config = dict(
    n_head=2,
    init='trunc',
    init_std_qkv=0.035,
    init_std_o=0.0,
    init_std_up=0.035,
    init_std_down=0.0,
    schedule='wsd',
    decay_shape='square',
    doc_mask=True,
    steps=4426,
)
Each number is 128 + 24 x the weight over its row's rms, rounded and kept within 0 to 255. Layers, rows and columns count from 0. Numbers have three digits each. The size before them is the row's rms in percent of the matrix's.

# layer 7 MLP gate, 448x160, rms 0.2, rows 224-311, columns 0-159
109:149148119124143128181116182102104131151111129121092142122152133151174147158174122154103116153141138141070133127106141166172144165087162131181153091117101112121132091134142136122119171133087113135148090106097124093152087137115190162153099115118156159141085127134123140133140154138138106139153109111104165129155150115120142144113121165153161113114122124104147151123103158163131120112104110123130124094111154141146137148136103132130119104139136118112157109088104110140146092157167082
095:120143133137143099174112110131123133128119102124116107127113102163100132138096159120157108093133118149092126116131153105098118149124159132121134135137158157150143106100141135126160135143150114165163114148084070125133112131084063098100154164104116085103117091106140113109135174113162158170111135131082122153164071118116116148129145102119135141133127108120104114155119099145136132118109110068113118099145095149107197143139145137139111125094094120102155119120115135160153129072156138
093:113160110110134137129149135081173087133152158104112122128147127140140163155113135159118104158116153120092171140131137120088097150128100114134178120144109087112149151131144114120144105123119119179147136159098177097110102157120075138168134121167140118135170150116115158115142144139118142125136135151092074137072147164100136173107122177144120117084141114164135133160091136099142158136144121125080092093134140146120125162142124120126120171142149132110137093149091100125140112103136143
094:142131121163149139153148158113175113147116106130126129145120143172106130107151091150117138099124103107111147116081103131141120183166128122141132121130201142146135121143104111192109119138112125117138121094096126117131129142126157106136104141173125155102126165130107118177095143101141123140131194111107131120156094117162193124111078119111139118079080102133143111107150144137105115126161157155146100129154127131102108142166114114120157166116116088145111158102120149123133121169151142
119:174136114086160184122127152169091123138137156100113132162149108128170135105103144146107123112105155174124165097136157111174172155117142134083133115112094130097164154129140142111142165153138109117169131133116143099148102087080138138102109152127086132126128101119114129147141132139140119175135114149150151108131126127166093146073155113122089097155120135124163130163129136123140153132144131125117083125156155127120107164126135139119094095123125142079158113157090129154156169129140099
109:152111137129122135171166127110130152087088143101061085108157145126111107157086119174114134098137105152118093144176100134173144112134141087095124109123138140138117130090150129151098116121122094104143123166148113119129161124135106141126133103136103127189097121141138155107104115100123166135150135150112134134131126168120057152120172122102148075091114112122147136144107115123114105122129117152117089115127151127161117136171145115141105147149158136101104119164143086133153129161144170
067:170100154160085140129118124142151152163095129143152126133075127143126129131137126146072136140114155137157122138158143122173104117164119112113106151189143137146122158131126147119113114139137148103140117094103119132126135132119151183109129152116152118124171118085127135112156114116141188156141091152107121108092162143138143083117119142127148144118126148104120051141118122127131147129155138122109128154137135137117135139084136114142191127136134185111144118149199165068140142147107129
092:127133105121158128153090177128104113099108129131094122120116127094087098161130131163115074160131119162129115078118155116150135104159089150076104089131145129123124181133129096117159089150099147087128094120129129135142142144111095110116146123090129131147142087091116123097138093112156113109118150152143096098139111098135101125119145121140114146157152087092165128112125193171107159078120123139128108149139129128123167124109127124182110127112082136093128138145104128103105106113127122
113:108088114129134141098131100079088134086100128098149153147129135120143133140164119123159138187134155164118153140123147129126142148141113111104118127120109127127138128118107114130112178164107172116171079095120136135159139123136122164158118126101135129154135100098141155093103169110190150132120073151086161107138120173139094155134085130111097154099119062158105114109129151120125119121116147164140083151087152128084138132143163118121123096130175130128121118122125115125114131148155142
108:127153118141141080092136128094148144122160102110130142115106092111162139114144093103151172160084173130080144123124119126112114116154132118121102138136111105073119148143087149110144166120102097080150133119132134121129140171115161116141125149104130110103148147127138095138129109120136111149117126116081136117100147089130113167114097175126134128129127069112091153118117128140157169105115145166134115113155150120141131089124087054176148125153153151134120118146088087110118097156110117
099:104167101109146135123098130139153189094133131114094114128096124141134154150106128120133114171143094160114156097113128094127138137122110160129153109112127140148115150124149166147142112124123157146165125123112136126143086149146143112135129140165119152076146142137113131129147063157103145115154128131073135130109126120172081103122134126126121117170220122155153182107122142139142141088124123121100146129128211127154135144153158131107085147140109137143132115124116128130142138163144173
081:148124149124141141092137152082115107108098111136152142111110090111154090164127116144101098118114128103128152137097085114139162093117119088097093132158136169188148111146119107099105163130147115137127128089163088125146086126148160085097098120160137107109148128125136122165141123104153155103162108107102152155112148131112132152099121117139144159117108136092131119189144129097141123086113123114118083127138101140111134118080153173118085122123110138084134175094139147136117159148111117
109:146124159085148115154098182100131156109129128114143142131113106123154097122136144128135138156120171129088117137106129107101111094144139109159176123123123102098122123149126110142152072105112119137138137140135130095140151159096113181155120141084120097131070179099086143135126171088079139122120139120134178142165147110114159109112190114176114109091120122141112152127145098155143090120112109095126175132117132142098127149137150109104127140127110124146151151176108138098109126119146133
110:127098106124113169134139116106114107146116107110123123082132164122113122124084090113128148151113119103131107130095141120127123162135135150131108105141131146126151169145143178099149148165144096101170118101113126150141164144175142141151110130110131115125140139174082129095098110151101119114147133143117138113130114175140115108107183083092097152130128127117097063125168137151162141139131154132161139147173088147078107128182132126113062111135152085133109160140123125139127115159146115
119:096130151128084128148116143118117128131147158173132086151130109085110148132164140128072134086127167163119146151151135084157144129131095158139167114130158137105192153144159124105106132104162120137159160119079124121103167081109141131137132101137179135103108122139120156122165132160157122088121168099139139123071183113113107122119175119108121122146156159121114138132151094143154126112127119138177122135135130105100120167128116110096146126107120147133173118116118140158101151133120118
110:133154129121132135107095079147103141090143112131166158151106111140137114138121103127128134121123102114139121115111156098124104091153152145122116125078147153106151186111107120181072110151111090093143130129137133118133140124122115135149167176167121107139107116130126109149096150117155103093131108106095079125129132097131120168116130113103141105141144135164103166132117157182139136126140073115129106157111094135104152103111137136118140138124166153084120100120095068058136135132103160
108:148106169151152142114124154100136091130137141142120129130135115090123098138175139127126176115102120161102122147128104102083126154156141123156131132155144056134120117094124122155086153136104078116158136138122137108143113111106068107093121160150118141091117121108108147168122138130177112120160150146141128124112123117113119109089124081106105114104113154115102081110128095155146081160097093151136143126087118160123126153168094119120160101126139147109102130142132159130101133097098075
067:105109138116127156108136121117117095101146129124132084147103132104105127118134128091149137130118136174147143116104138107123136080101156100108111129149152095084131060117157128125143103086115124113071138098113133158099113146135154147121111128154121120148145145140142160075134160114119101107165131110125137120099122176127114154100117105142107172121167108164145117129125100168172120147132138144137131121087141133113135147131119099173168171146084138187205127149127099141146126138162133
110:140113164094114146119134143116122153159104133147101087116067117081131137122158124139159147131113134142140160130089147114154128194130122142130139119120080164172101168109144112160121139159115111102149122106182114149148126086104135126140124150110109157137152131160084118151096085089142146158151127101119121124131092121118172126161205089134095153115127156133142147109142086094151123141156106160110129149150106168133105157113103124130132140118130132100107131119123131076118148116122120
085:135122132115120102171104128117142162142130126158122161095143150113130102124142087124113116097162146099131097139128140149091128114153116152109179078158130080146136130116138122092145151133079100144174129165110155115190121117115136124143104177088131137087139085116173134119145165112162161150146104092142157099099125120149126147125190103091115114127091110114108148136174153132179147130111132139132099138132141131123091134098129122131159117139147171138113105154088131148150130121110103
094:154153119094129114112151132140133127141100145094082173137074090132103123140131119105135122102105097103131116177113107144148131093132108122124124106156144147161144137137119139099154122107143167146120103127117141129140131117079055109106133141139167124104114121144145129137135131168147070142161173102123097141112119090107121126141103102159096141103165147102098173126175118117131136062106101158113107132136150140165117127125124122129150199127108168107132160138121153104157151119128156
103:138120107120133185124159104072140114078128171127101119143097112118158100155138155112098129099113134103172152166135167164149148136120107110106124148130141079154112170142118126118115144122142097073166115127111089160142139139112145122146120117159126108126127188121117168117125136150127110138099132160167153130160118169102085161102074133165103160128138165138133136129105160169130133141124144115135111159105103149126107126133101149097133135120115104142101118173160107108116162159143111
102:101192130143104124145084172115151180137131102119110157119085110112120110159117124104090151145146126118152109132105092130122121108149141136117116148128122143122093107142152093142115128109114091147141159076079175116143131102124142141121125095158115117144141147126074117141128092132121117096101143133071119130090123110161149157112133132122142118114103112181119179130097126125116101115137162120139163166161139160143137091138091137113098129120119176117107146126085167088167093141134141
106:112145129140145146100086094124133102119149141127120149138145117076102109159119146093139121126117157141106128128127148148126120082115104081125148115075108138110150139090144128117121115156117155139140085133087137099119175108146123115176146092157135099130167117098076109163136123096149105057112071160120097126084154124133124161145127109107129126100123133113140102129088101117128128109144103109105175122172135115134088115122161126119154110108101087140127109134166117127120149159140074
114:140123146120101091106129132136104111146110132140127092137154119122126111140111125146108117077104128122110115077141105102105160095114160076085141148096135074145109119134089110132149148204165095108122100139129093113133161111165138145135114112118098140118115112077119163141108128110141164108125130165143132132117120112130118125127123115136085122107088119109144166203134114140125111116134050140153126128129094152109121154172156111171123124148102142134100123170140100143106134101113110
096:103178153130182132097087123119128121149126139128123095161126161151172123118135118119135144130142141096116106102113120107104125103153147140127149139168175130140109145137114085136144133143129119120151090111094134132098142118160150126111114124156130102157071123166109108130091130175130142132145141150077170127133119125103108086171123081153144121101121157091085141138109118141132151169170104134139137200119138096106122175128127150114102112093148140143117130098118131139168118178167142
099:133123146105102101134118110155134121116122118149148109142131152087135125108142153097076153166185156116138132113110116129117134118146117111131111139128108145138099109138071111127131107127131124110119113107182180115099107122103132161114144159151132087170151075136147171125130171124126117083174139134137120123187111161151120128156130151120150093106127134196134108119124132099135153135121103100194107136109126167125133134093136170124130118177115138112103074120120125081100141134139152
089:157133144119144157175174152088115131133139126165129121139091108128102096141132147110103120089105178138105118130129162142146130170163145128130124150144101118139079163074125116131126100091137137107151131086110124124082129121110122157151104115113081100120071078118106125140069137109145144128122150187089149142116109134133107142132117117130110126135137122121143146120171142138167149114125130114120150090108154156140191139108123092165093120178151126145119149095135156097116140141151115
097:075113084108097122129105120130132079124125107153139126184112131145095113160114119115102143120111125121191053138110099156156143137115110125158142122095117110193124160179098145152181148085119170149153170099132128149146138130125100126099114105133110142116154096099096131121091121111129148131120119155121160114141131154115119149171134150120135106129126115156155114162116130129162145125132163109119101130145092139121119119156120092145081113186132148160122130121140147118142138113151156
088:118110141165102112141118130154116091160152124129133109108156112189140143110102102099111147136076112139148163177124140147118130137124155113125140135087156097122134131089134187155127145134175159128148094117089099138130189124148134108105124106161081141138080123138116073150129137127163152117085079129144153126120161101134146135092144097083130121170115140130137131123129089157118100092150155159135118136116148123127127138121099151116133106150091152117121115113075131136133168117159147
114:118116122149142172116111113130118099125127135140143169112106098140166076130103128121179126146105174112085159119099145154135133175150161111131169140149152117106136127131134137133150154100098131094152088117105127103130133131074109107134110124139188101156139105118119102097094148098191135120130111142121125092161106125092127120144096135129118152187142086140143104129136132099160078134146121158140127124115094101129114161145128105105095116153116106128117148127123154164127176178107102
096:106079133122153126096087126121077157168060159125085154137123125103124106125110101120084082126133112131200111148093122139162129099126123149117104126120131112126147143109137082085117109115108133113126055160098138142157133101146104130150117143098156146143146116092088140101144139127093111132090121089154130104150109122123128121098110121135121120155142109101124176143081085133132123133116196120104152145103135106120137107148140105145155108105143161138139143110113133127111141116120117
100:088108127149131132137111142084127152122144148113115142126134102151106127171139153129094053162108125131104112132103176135167139140124132141132125119128136131119132144132095163133134146111100092140111101140092075101148100109124077168130149166128123101137159072114131113134110124137081130111119173073116109141107124092126104114137149137130111124176102121178130128138131099141144125139139123127109126128116121155121199140126136120128100158114109124124190189112134110174098171105125144
101:125084112121083137106131144131140176105174100152128099125088139150147163170129122113118142126133086110109130155170127127119120151108083090133163174120125098143111115153156102157127114124109095127116126111133127082112099120099114128124143124168105150156104127073116118139080131094167143112110133099167161166143103139158138164140115119135121095146120153097168098104104123160117130133092124144158092085129132135076112123143114123110076119130109150141113137120085142142126143082098150
090:132146164142109154105103150137104113104128112075114142123130152116132115104173169112127135107133130135113152107122155144140119140113096133116112140161103108113098136145118108114131093138172131170106138125117146092129104102117125171097134144120149057085108100144113097161110112142166146124128171100131122125113088146135130105120089143128163163170129078132124184116151126097096108080140116077140116118101109124136104124172101118164157104129151144074104142116104134131094143128171095
110:107180116128125132132096165136152201124122165098131185113134148141138124142092107118120139104082156162132108147096124111103116146151135150118118131117153108151107076101144112112179172126112129092156119142114130145140137068116140125152120130128148095145102167138117084146106107141112123151081161115105152097081135172111095112124121139098143084123110126093115084094095111130099147127138125121144163126160122121129134121125117127167137098120148117122097129167119154152127091119167157
099:158067178136131150155147110121158109131152130137081079117153163153125153139090135135110116111073122138075117140125153148118134119139110078138113164127168112138142117122106096130168113114123125120120136120193159139139101106088135149139145151147146137131160060081098138104131147125111155118105131106119149147149104111131148110124152139089155141123181133087120139164108088144116153122134150091118151108154109094146127126153080126128162145166112137168159126126125118117127141123148110
099:097130107126106137159113148100134139156135130170158080166090184163144132132086138152123122160103134123099129139141128115133117187117158121105123115168103167167129152168126130103158152088149092126146131133118148113132152119166127120095112146130152095122108098067133154141150098081155140080138170132145163150127132118149130120140118140130120120130141141154130113140121108129132080125137127140125145159173123097116149055154106136093120127133165124152140124078099166090139120122121103
084:116162139154099103105189119107172117170139114113120152150134066105106138098132140126123118145135143153075095076153130109108118089158115091139135140125148187098137154119115127140189128124138133174140139127156130112132139106146112096094154145132101157114125156133168118130124157127158141167099117116148132100141138128124158129112126109096108100143135123073152146140132055115138116088117115138155108108144142121122138166108160100104116122102138174128129139115122129147120168091148160
125:144160117094134134147109153137140120149110126143123123120128143140097131124121068164111106117122149149139137143179098134071134111092134124083112153149119120139115118089160135160118137136154158095121140147140101129102156109128119153156162113155100134147142150107145162135151103116141161087102182141143102127070157131127108112096108110157158131120154133124151160090109142146136142131104129143121140110110159139095144152128102157099068135104154110180068188169116151121140155154124153
092:111125131120108101118142087150124127121114152127093126077133078147119133145135138166087198165125150156142135143105105159138146156171140123139099140170123115108156153167124130147101133089158131096155122124133116145150114176141110184167099096120118132153122129106133120148104123101101162092130161146147136124107083108161139110139098123117131063148136144184114127105115142118115146171125122136092140129116155109121156130134097100103107118125104160149113082143122098084107120112118161
094:108112107087116096130117121133121139133205128104157101116133135112085153112127123136167157140165113142134161167143118102115165155138139086118117127128110151102160091123142124174146149106146100104138103088137128146126161091139151138118123115129122130157095098145137115084116076105141134108136153115105111143113137116137166062128102108124122134167077136126137170116127135112071131146081144159121105140152159122087176116171120140131113092147107132107160109135149122122158135105142167
117:125128117078113093135136141110135152127140154125126114151129126130122141145160093086107136086117147105128154111135140087128186109119142085164174119128106125109111168152086086092137124121128141142137148121128086139131147149143095145142138158153117112132201127161137073109128108100127123083113140157148172084091128042112124157121148085112152127114121096156162142098162138165134115139136139121157104132156154110125105107110130116114109118146107127114162106097106136122130126152144146
094:104144152145134089153128152096104097156125095137134135154130113129135124142117140128140166153170162144115167143114089060146113109155134120111138100122148154183108135140116155128083088140148135130129132145147089104133108105099132148135106185098098124124129183155124097145122157135147121108122163150121158146137084088102125132098172131136125074126144113090128130149128182068113102084113114135113088111113131155127124119148117146122110090109144119114146097139141110103116139177144140
100:126111133164157086126148134115134166146104055109112159104159114077147139170132099153152161122141133144098111160144110098107140150154104088122181156122123153166133110109089134149115119148119175164140157111149157131127087103130151106143140138118086135099109126110119141091113161092116097098139141117138129134151088178116056120084143109078135119124131132103121136142098142146137147099128155152102107097108127111153142123110124121137115164129133125123126160121115093146121143109166116
100:137181127094089156127130107149075134130126118127148079099145120155127140127145067103125111135100100138131138134133166133160126092122123120135122095129122132149091091124145146136149141133124108109106138174115142116075086137174145139118119138131139113147114118135133132158082153091097103106145165102076088105098145127139096093152114145108142136168133120097106097130118176133148064133128105146159117093148099120136121128130089113139103156110111147105161127123117069170142140152148112
084:151132097094171201145102147173106161124104105141139111134132122150109095140164136133145163107135139105160147124159164129077097115121153156142129080136135115113110124191130093120115092107168144127152107128097169136127137129148108193124138155108161143137098127118106159138124141142154083159134172129126105121095113158142136117118112128091074141154113149120109148141111134115096105148118117109106076132127105118116107112121133125138129150175139147127185157120155115123095138121149133
101:127160160156177109112085150110143110107105107175151090149111092113112146128119092160124094149167148099096128112127154147135151178132144116147149160112135119129154107157145159128160070113166109129128143141145102130118106168138109153108113158139113100144102129129121095128145134113120132148112168107146097145108156144129120090142145146149123153155127170099149081130165123105123126151123145175080118114111124091113071147093102105129099096111132169166145166123112103127161139142115142
100:128165130102130100082107144156111150150137115146105104120144114177135129122104111137137093122104120123127113097138154153144133150130150056147165180124123070124109134133121097113171173130148130072171112132122130130143141132143096146092142109157130096117141164107115116108136129124124095128157124161139129131149111128110123130089108119148136098108091144130074116168158111132151140118127129178098145118137105148113135127134187125075158151109127149127149159147169111088100130105072104
100:130162139137135130116125134180138144144099115111149096138109140145139124095123125119117186132135122152139083114112153135107118131129140129131175133147102158111122152130143129096127104118110144150102164125131164145118109158165145147149096104161101132204093173111110115170151117130118115138124125151135132165131160126077139117137155145086141099177110115115109130202099094126125140122148171116136119128127124126115122167150129130120109145134106174144172089111138111097121111130163211
108:117099166123101120179142178088128161185137119092099186170079131199174123140111110121110122118141139148131100155091138137127121127141116099170124125130135119119145151176148132106107186110144161141154133126089105106146146136151138113128140167143118170100106148137098052149134158129120102131128113132114142103124138146125133138139141147132114146113139083148151128132150140134174095116121171140156111095138127109156160139124081152125120154160130120121126128138138095143140109136123124
101:126104120152145132104111176095135092090158099159156123092154150143107131127076151121134125094105140134157094063050136186124139151123117132124134142131141187145095095178141120117127112079133134142123131132101101147132154122077095142136130122125110160125162106123142120126136103129137075124119100134127152107125092154156123136129140137131158133123154120126089131151117108119162125106161146095126086130106120146115136103101141086090123151146096139119134141135093143128182131157154116
122:135131128108093094107109140123163098102144132132126129129126115157145118180142140140118154149159126155107101164154162160116151104117134119128173166125115150110140122150132116146174119148172088108131180140088120080102150118095109138104123144113102146118120145148131145139126139163129115143111138111153155128105171102152175116157115134155164158152160172117127134144148119131117134135105147108100131177042189093126104134133147156186105128117093134115121138133162152138102130112138149
088:170125146122163165147122148086087129086139132162121109138153136143112141149116098094128127149125102153082135111133122124138115131112138083133142141105138105135132102131102105152135123121194103137124118179169103144082113144100096134085099098135111139149139084134152158095136182126126134159169152121140123147114111187153157171184143131149071126137152160170144116136081121119122149141140120146109151122146140098101126141132140140107113141105147129172124089139111105098137135157127126
107:108160157085111174150125129103142094121091149099061119153114137108126136131115150165147150147123126107109132141135121118111142130130107122174136096115122120153161185122124125149188119138143130096143115118099104084104127119090135119116129095083161118107100127122116083121092128157092106104108118124125083167111155103115115110134170163131126137063132136120089116113124101121119159111115123185154119124142121109135120112157084111122119115125138157077151134115076138150084128124151115
109:122121115105106125138141117121147167126115125146116129137119173120103149150180094106108150138142173143154144087117135166127152135143143120141098122171162171157115124113170124148108156119124095127156140137116170115151102138125117160074127115129144188141102162130101102125088162098137169132096101114118125132081138128128136158120171145103164085142135105094155151127116116147147148121142094124095157155145101181136092127146118176086122105147148131088115146117163127165138151098115129
105:142140147076112106147114143104101185073130126102125129098187095116149133111097108109144077160124130173137139101186099122151118140177108131126165096142130121139173123130142123142143100148137145126133170128099145110143151134129141155141122146099102077127099165137111147138109127115142149144120145147153103142155105110142155111096116158158146174140159118121132154128125117135164149139126140121156111117174121118094125120077103086118100180102129102105096114117079129130155130127155139
089:104121140169116125154155164113123085131123135161146145175125171121195105102125113178122130125105145136141111137115128168119149131099135090123103135136152113164098073083106107119148145155161181142112138109126115176156102123106136102131121130179108151165139095131147145139138168141145104118131113138137124102124111172138118085151124099132154103154170068125128071136122134130135150125147139169117106139102128140151120163134138080137124101134148111137111091125087131102124121110160141
110:146150139149123143149109153129126115143103085153168124138122145138103158156090151085140139186130107152097133126069115118153132077108123115121161141153106161122153190123122172152129116097108163112159158159151133155110117146125106134119133169110135112169136148107176116148120148161183112194173139130160114098112137119139135174127150149128089107143127120128145128144096102120116115137108112146131101111124119138160105117147110117110121105148139073150149114148125123169101139110121171
115:107151129154119107170108158136134164154128102131151133094067056156150146100098112100064138115127132120134097122121149112140156138137136144115111156138147146161123131143088106151115108179133113134152110090122124159120113127128171128133094122138121122130151083119131107150099145153111130139160110131134135153142143126098128109107120136084091146140137121115123119159107124114159088143106124083094129110116148148161139098082116121124141143129076161094099149089106059105078105142125131
105:108163161116158108143081091114124170137187142130144108110117163132105134123135134160103095118158166107146134164138130113147093086133115156159132119130084143124149115095113171107128129127101121152136089160117144147140129127119131170122144078135079134093139149088143097141104109139121113122143119136126161114123158142108130107125160157137119131113118143109148094106198142167082115106132128159166125126127115101161099132140126146089095128126187172134148143119132172159121136109171116
106:141075075128120116104117141147084143142131144171069102145123155085121121130109138101089117135143131105146149132131101119170148138159177129099161129131149164132145153154101157121137129147080149118172122136142162156140111162094130148116122148133165128152086148104137106183141129172107136099158144102129117113160103165153101096112100131126113143134111098114134154137145121112117085158129111130150125179161132176133170122133097120185118143138139121142117120137127136144139103145177116
107:099116133112147082139134085135122148123146068125137119134130128138143171172108125140104164097135148153070136118137141157151122135088104099109126147122128154080159166166130126116134137074121141091153163098170122141126148153109121164116124120138093178157141150123149116104125129095131163100179109078137121168118155133077134123139126081119094109125152110126093143126139146096136168120147102120118092104134095134091145126121137138094097129133121113144159098121148106128131112090166135
113:159098121123141185146117144121163171103128139133093139154121087136085148071153134108077118170142138129130123101111093114103171145172147171113154100108126154171118133156095160176120078114131115132115135121144154139128137149097122096148139091116104159155113151152139141154103130101148090131150178097119088122101165072088170105125113122142137123133131135099132144129099147156115161136122143149148149093094130151122108128119117130164121116125143127131097100105132143100133137114103116
107:128134151148103138108140119121125148148166136126092149146103111098123146156143104132094098127122144146175114089161134087171132153149154113098129101101122152126161120111107095094133150076136109118164103182153113124145127135170128108157094099115088095148156141099140125135115183103108096101127113160069139134141143189095093111121146109145114153127097116100128126137144177118148181153107146137107105117177118121105132125112150113125134124137104156149137159170106140109143132096136137
098:148095134168134123126133191108154117150158113098140102166081114123090164150129143139158089105125080101148104141109164098134158107127127162157107151123117110134143149119076161140144106111174116131130150130062127170156146144123129062089101119140156111122134150146140089138159129155151118100166099102102190175120108123141106114136085112105093121127117123088100133131116133153122124140139117142138142149130115119111142137104152126126152119128104140118138085131092143138113129088144128
106:125097123111147119132116137148116132133132115120131127119128135097100117108176127104106105094149062151109116102141102146176135134136086137143191139154121173134139154147100124137152125084182133107148170121117117119092161090145139131113115187100117128162167085141086114090087133133131124148152118122136112112134106140137115116161113105139105120108102109135089165106161129126111137156129121110142113134123079199099138130175109094097131113103148116115122139123092146091116118129087112
099:148133149121134157120123176103121185148113136093172155122128130111148125121143123164137154131133131133130130120129116109112120141090149141164131103141155142083135108132163136064155120158170157112150113124157081128107161092144108108116096153101128127128084155183099129164112124153144133111079140096102089180110179095115158168132157114088144170150113115144152138130091148144116122115105126128162123162151162128142134103128125142165146095134175161109118118130139134144154147128152121
105:151138133156147126145137189119181088117154085129110161075140129142083131195088172123080147115128095131070114145153155133122116108119129132115146109134120122133129140150116093127112122138164118119118097133125101146095139118163110128121142136089143147139134078136102128109092113144116130118166185098094121130121112105115109122133141128113121180115140120121141141153116147163141130064110117140133136133088094102118078117144156136104163146151158109096162124164141099102123131145109129
102:127157105161149123145123106142161139123137139107061155137099141157112144147092118122122135140118131137127111120136102130145137143179126138152131117119112136148168099100143092162153105118161080067105128138145106168143073136136162159105120075136114142109134107130139118155125133152164162113139173124113108168122080102127068120119118117141180110122149117114166091123145118119144163134112172128116137116101110152133134158119081131121144103146091085116122098161138130122081166113113110
104:120114154133139142136138105130119132131159136128165160102088126122158125156094154130111125096131154127123099147182158150144120159165054150106102152108091104138086063140122118109120149100149105118149108152111178150145139143157089142127111141123148125160156150105100110153103143109151127155151143181126134156137092103121120115133105122158143103084166064143185127101123121107152122098135099125152127113117160139142112102136135138134159117113095138155107134145152083124127091108131144
116:129127118092122129155079119128160096112113134143119124169162136158123137136128138159135115153129094143096158120120116144157096142113151143122146137127202094142166130127122134181095117142137128144151155111087118135134112173086116116145114134144119187108129122140113109138129122118166130106193158159160106129114095124119106120096139114122133140137130174124136132131139124104084119185145132128112125124151160176189128132125172164127167078130142158141123122184138116176155120116126150
109:124052116122142090118124144102147174143152141121096115142125156184133162125128123176110113115122159138111093143097194165173158133114127169152144135121107144139116139096112121113143136106106104114151111156122105105152126142144156136164085117112134151120121081103116134079113144128105087112160104081152136138121137139098137142077126093175118149101097149111128134124159141116150115141120110135136109115145177154108168137134127141127131159124166126172116131151108138141109149110177106
110:124139131097153133133114137100079104101095118123133185145160127122142176067063139112150150145170080132110105136134142141139152103141130158122124154151185150108110109121117128151119144164128130130133110165100123153129117174166156133130112116105158152153062102112129129111130137170147115123123129186122111104110109137128114087149135113134131144141111112123147163117131137144158130107127109117116128160149114131139138128161111130077082131132129154164121098138156110166144130136130052
112:121143116121086151134140096113081084116117113078124108108137113152144151139150164155100170148125145143114129131111142130115149148098119100150102117122128099171112140165150151130093145085194142108156138145095115169132120100133141171115126136125104106130158120110115140169130123132133118139120120062096128071135179105161123138136113153136091101103138108097082115145094135090105125078120160150116091121159124157113146089105148120127115077152098113147097122145107135139136112143124127
088:109138107076107120081129150160089101123085149153116182089147119146119130172121146103084105108090161156145101126073085155147153144180109124118145118115102127120108128140153129102134154111147073148139159149095119127129113138097149096092094141093112116190120169119112116138124145167074116128069096113128143165133142126115132149128151125139122108103141135151149112124117097165122098134147132136123123127116087146126114103117131110139148154148138134168136128153089127152128143126139101
118:163121148094149120118141142143126195128140101158162162131126150117105131136145191136089125100154131139123122147113093150130140157122136113124138130160104132160139102106128152093158144120111161126140144142121112110088106089116105137132101072179126129147145129136105156148163182135154114120117098134101105172073148147129103149169141154162090085155150100093081150092137103142139120116125122165108171154098108152149112122137102124138120085120131124091143125141109157150105105113134117
118:154126101133125138099135139129116141136163140168148112128111111121112111110130137168101124088129124142085097125118121112136128123156095120137117187153131109188172142137115129165111118131132099149138166066069120115148168150165124125130163121163113177082140143116114128100114124124165126165136065125098124102150130139164120145099123140148141109159161144174160132073134109109100150117124133147133120130126151120159151118129126137150081113118108133153182117131153148112170145177130137
121:108121134112103166096129153146151093124161144104117162137069153148113133133106116104105091108133099148122146124099118151149153106167126109170129126153172107143134133150111141130111155172156126102107117140113122126121120107122149141129150146113127170140135147107095126135158161136110174134145118095105169162123163131127090148104110121167125157090109185105114144115112097136075184130171118136084120130140146117123154048165093167149136129125162149133110144132119145153129120153147120
097:174168089130100134120119129115151160170162141109102157144120108125115111139127126118087115136147167165190143140110132133161106075116134124168103131105136139163120143105114101118123136120123109123146120112119100129133135113159106149132107169189109185139123115116130139122131124102123107114107081123140145099155090113137125149116102155099158097128121082196168117096113155153109152110113162135098145176130153134147135135144137109111099100141153154133161098180136130136125162131134171
090:157107158159158108168140136100105131069131147171078161144129136138136124091136096122091127115159094124131115139078109106107114097121169121123115146116118152126110113127139133173134161138119075128120075126074134134138107090116143131092142139177156138128156113158148100089106105183167100112151148137132124131131107157174121136118130106131190117135124149149118074140091135112125144096094114107115139110121115129131151131128145123118143106129152116157147140173122168098162148147133142
096:152092131097073142115131100122114098131120112148130105152122121096100112101133072147112086106111145161108089143137104121125122121118093132137166082095162141097135156139139124136145084173108139146171128162101184094131096114123109132142102139143123106098160113169139124179155179117102148118106111175130126136116130161088145123105151103125124125150169098138107107129125154140133097120179096105141123136130110119127137125143128104152070125099150106137133117104102122100155179134156135
112:122096132126131121143147107094134098107123129092155119117156150085120117091112112200161115133133131126157134086154113153130130108140109155149160132172161144156142128099129152126144120106114083179125098130088116138163130116179092162133071167133098141109107115128099114101127151099121159132139114112144094174149163132107159111166115096090127117137113147155135128152104106114161116111118107106128124158079103097116135089106144159106151140118159102153165139135131099107154130134142170
095:141139118164120139114117093116158149145142141144121150102090138094149081123094137083116088131104150149093131169152174094141136115119153084111152143138113145103164133157107116132145098120107102128169166116149117133148080089139142176132130139142111103112112110096101130155159124085188138125116133147166078118172148136161134115084108138135161135137115143154138119133102118140136119106164092101067131123114144148156127109081127142108138095138158123113156118115126125104084132154105142
100:113168121149114166162125152100133096112118102072116132120121171120146138117151116131127109142104121149070140110104118147077150131119115137147128111104120133141140107134118129087150163166182149105125118132063149134126141151076120108136141117117133072128140179103133167143121120119113120091140109122130124060116116135145126134075102109126118105106134086180122123124118116145111080114132092134155118127105130120132139103094104143114156128146135075099100084126161156126157133160096129
107:157125106139112129125128131124109100137127150123058119158112161094150124135141140126137170146139124110112121118150105162150113136081100122094089088130155157140118176114127092165145142148108133089145146112102129125112084113179135148116133151116126083094121144098112151117119108137119154119141186176098117120144106105108122156141161125100138115135169142127183120102145134106136119155117121157149128129171133134063174100114130189112108088147129107113111095104112130122134104117165102
097:102140124122088170139108140144172102119121078130085139168119121100121099127105128072111152125161137139159173152124122141096138109132131117138154100119099128119150165138135100120127177097144122119130138122100157136124146158131128135117151077122088106097118153110115075098115139136132119087117096107124144158097160130134088153104142167097141138146116124124185107121181121166147145140093132098147146159108147155162137156124092137124083135097148125082126150146104107119127101119162093
077:092145118125146087094138124144130140145138134101133142145091125122139109159153085143131194140147153122116088141076109097117091122111146129123133113119128112171147128124133120097117164123128144146148110131156145140134102098128130072124156103125119184123152126101125146147105173103104083126122123115136142149102113132180136161137084113118125103131093120155141127112125149106170171169150156103124137141134087158125161136177111165111135170084120146117132114086105141106110099140194118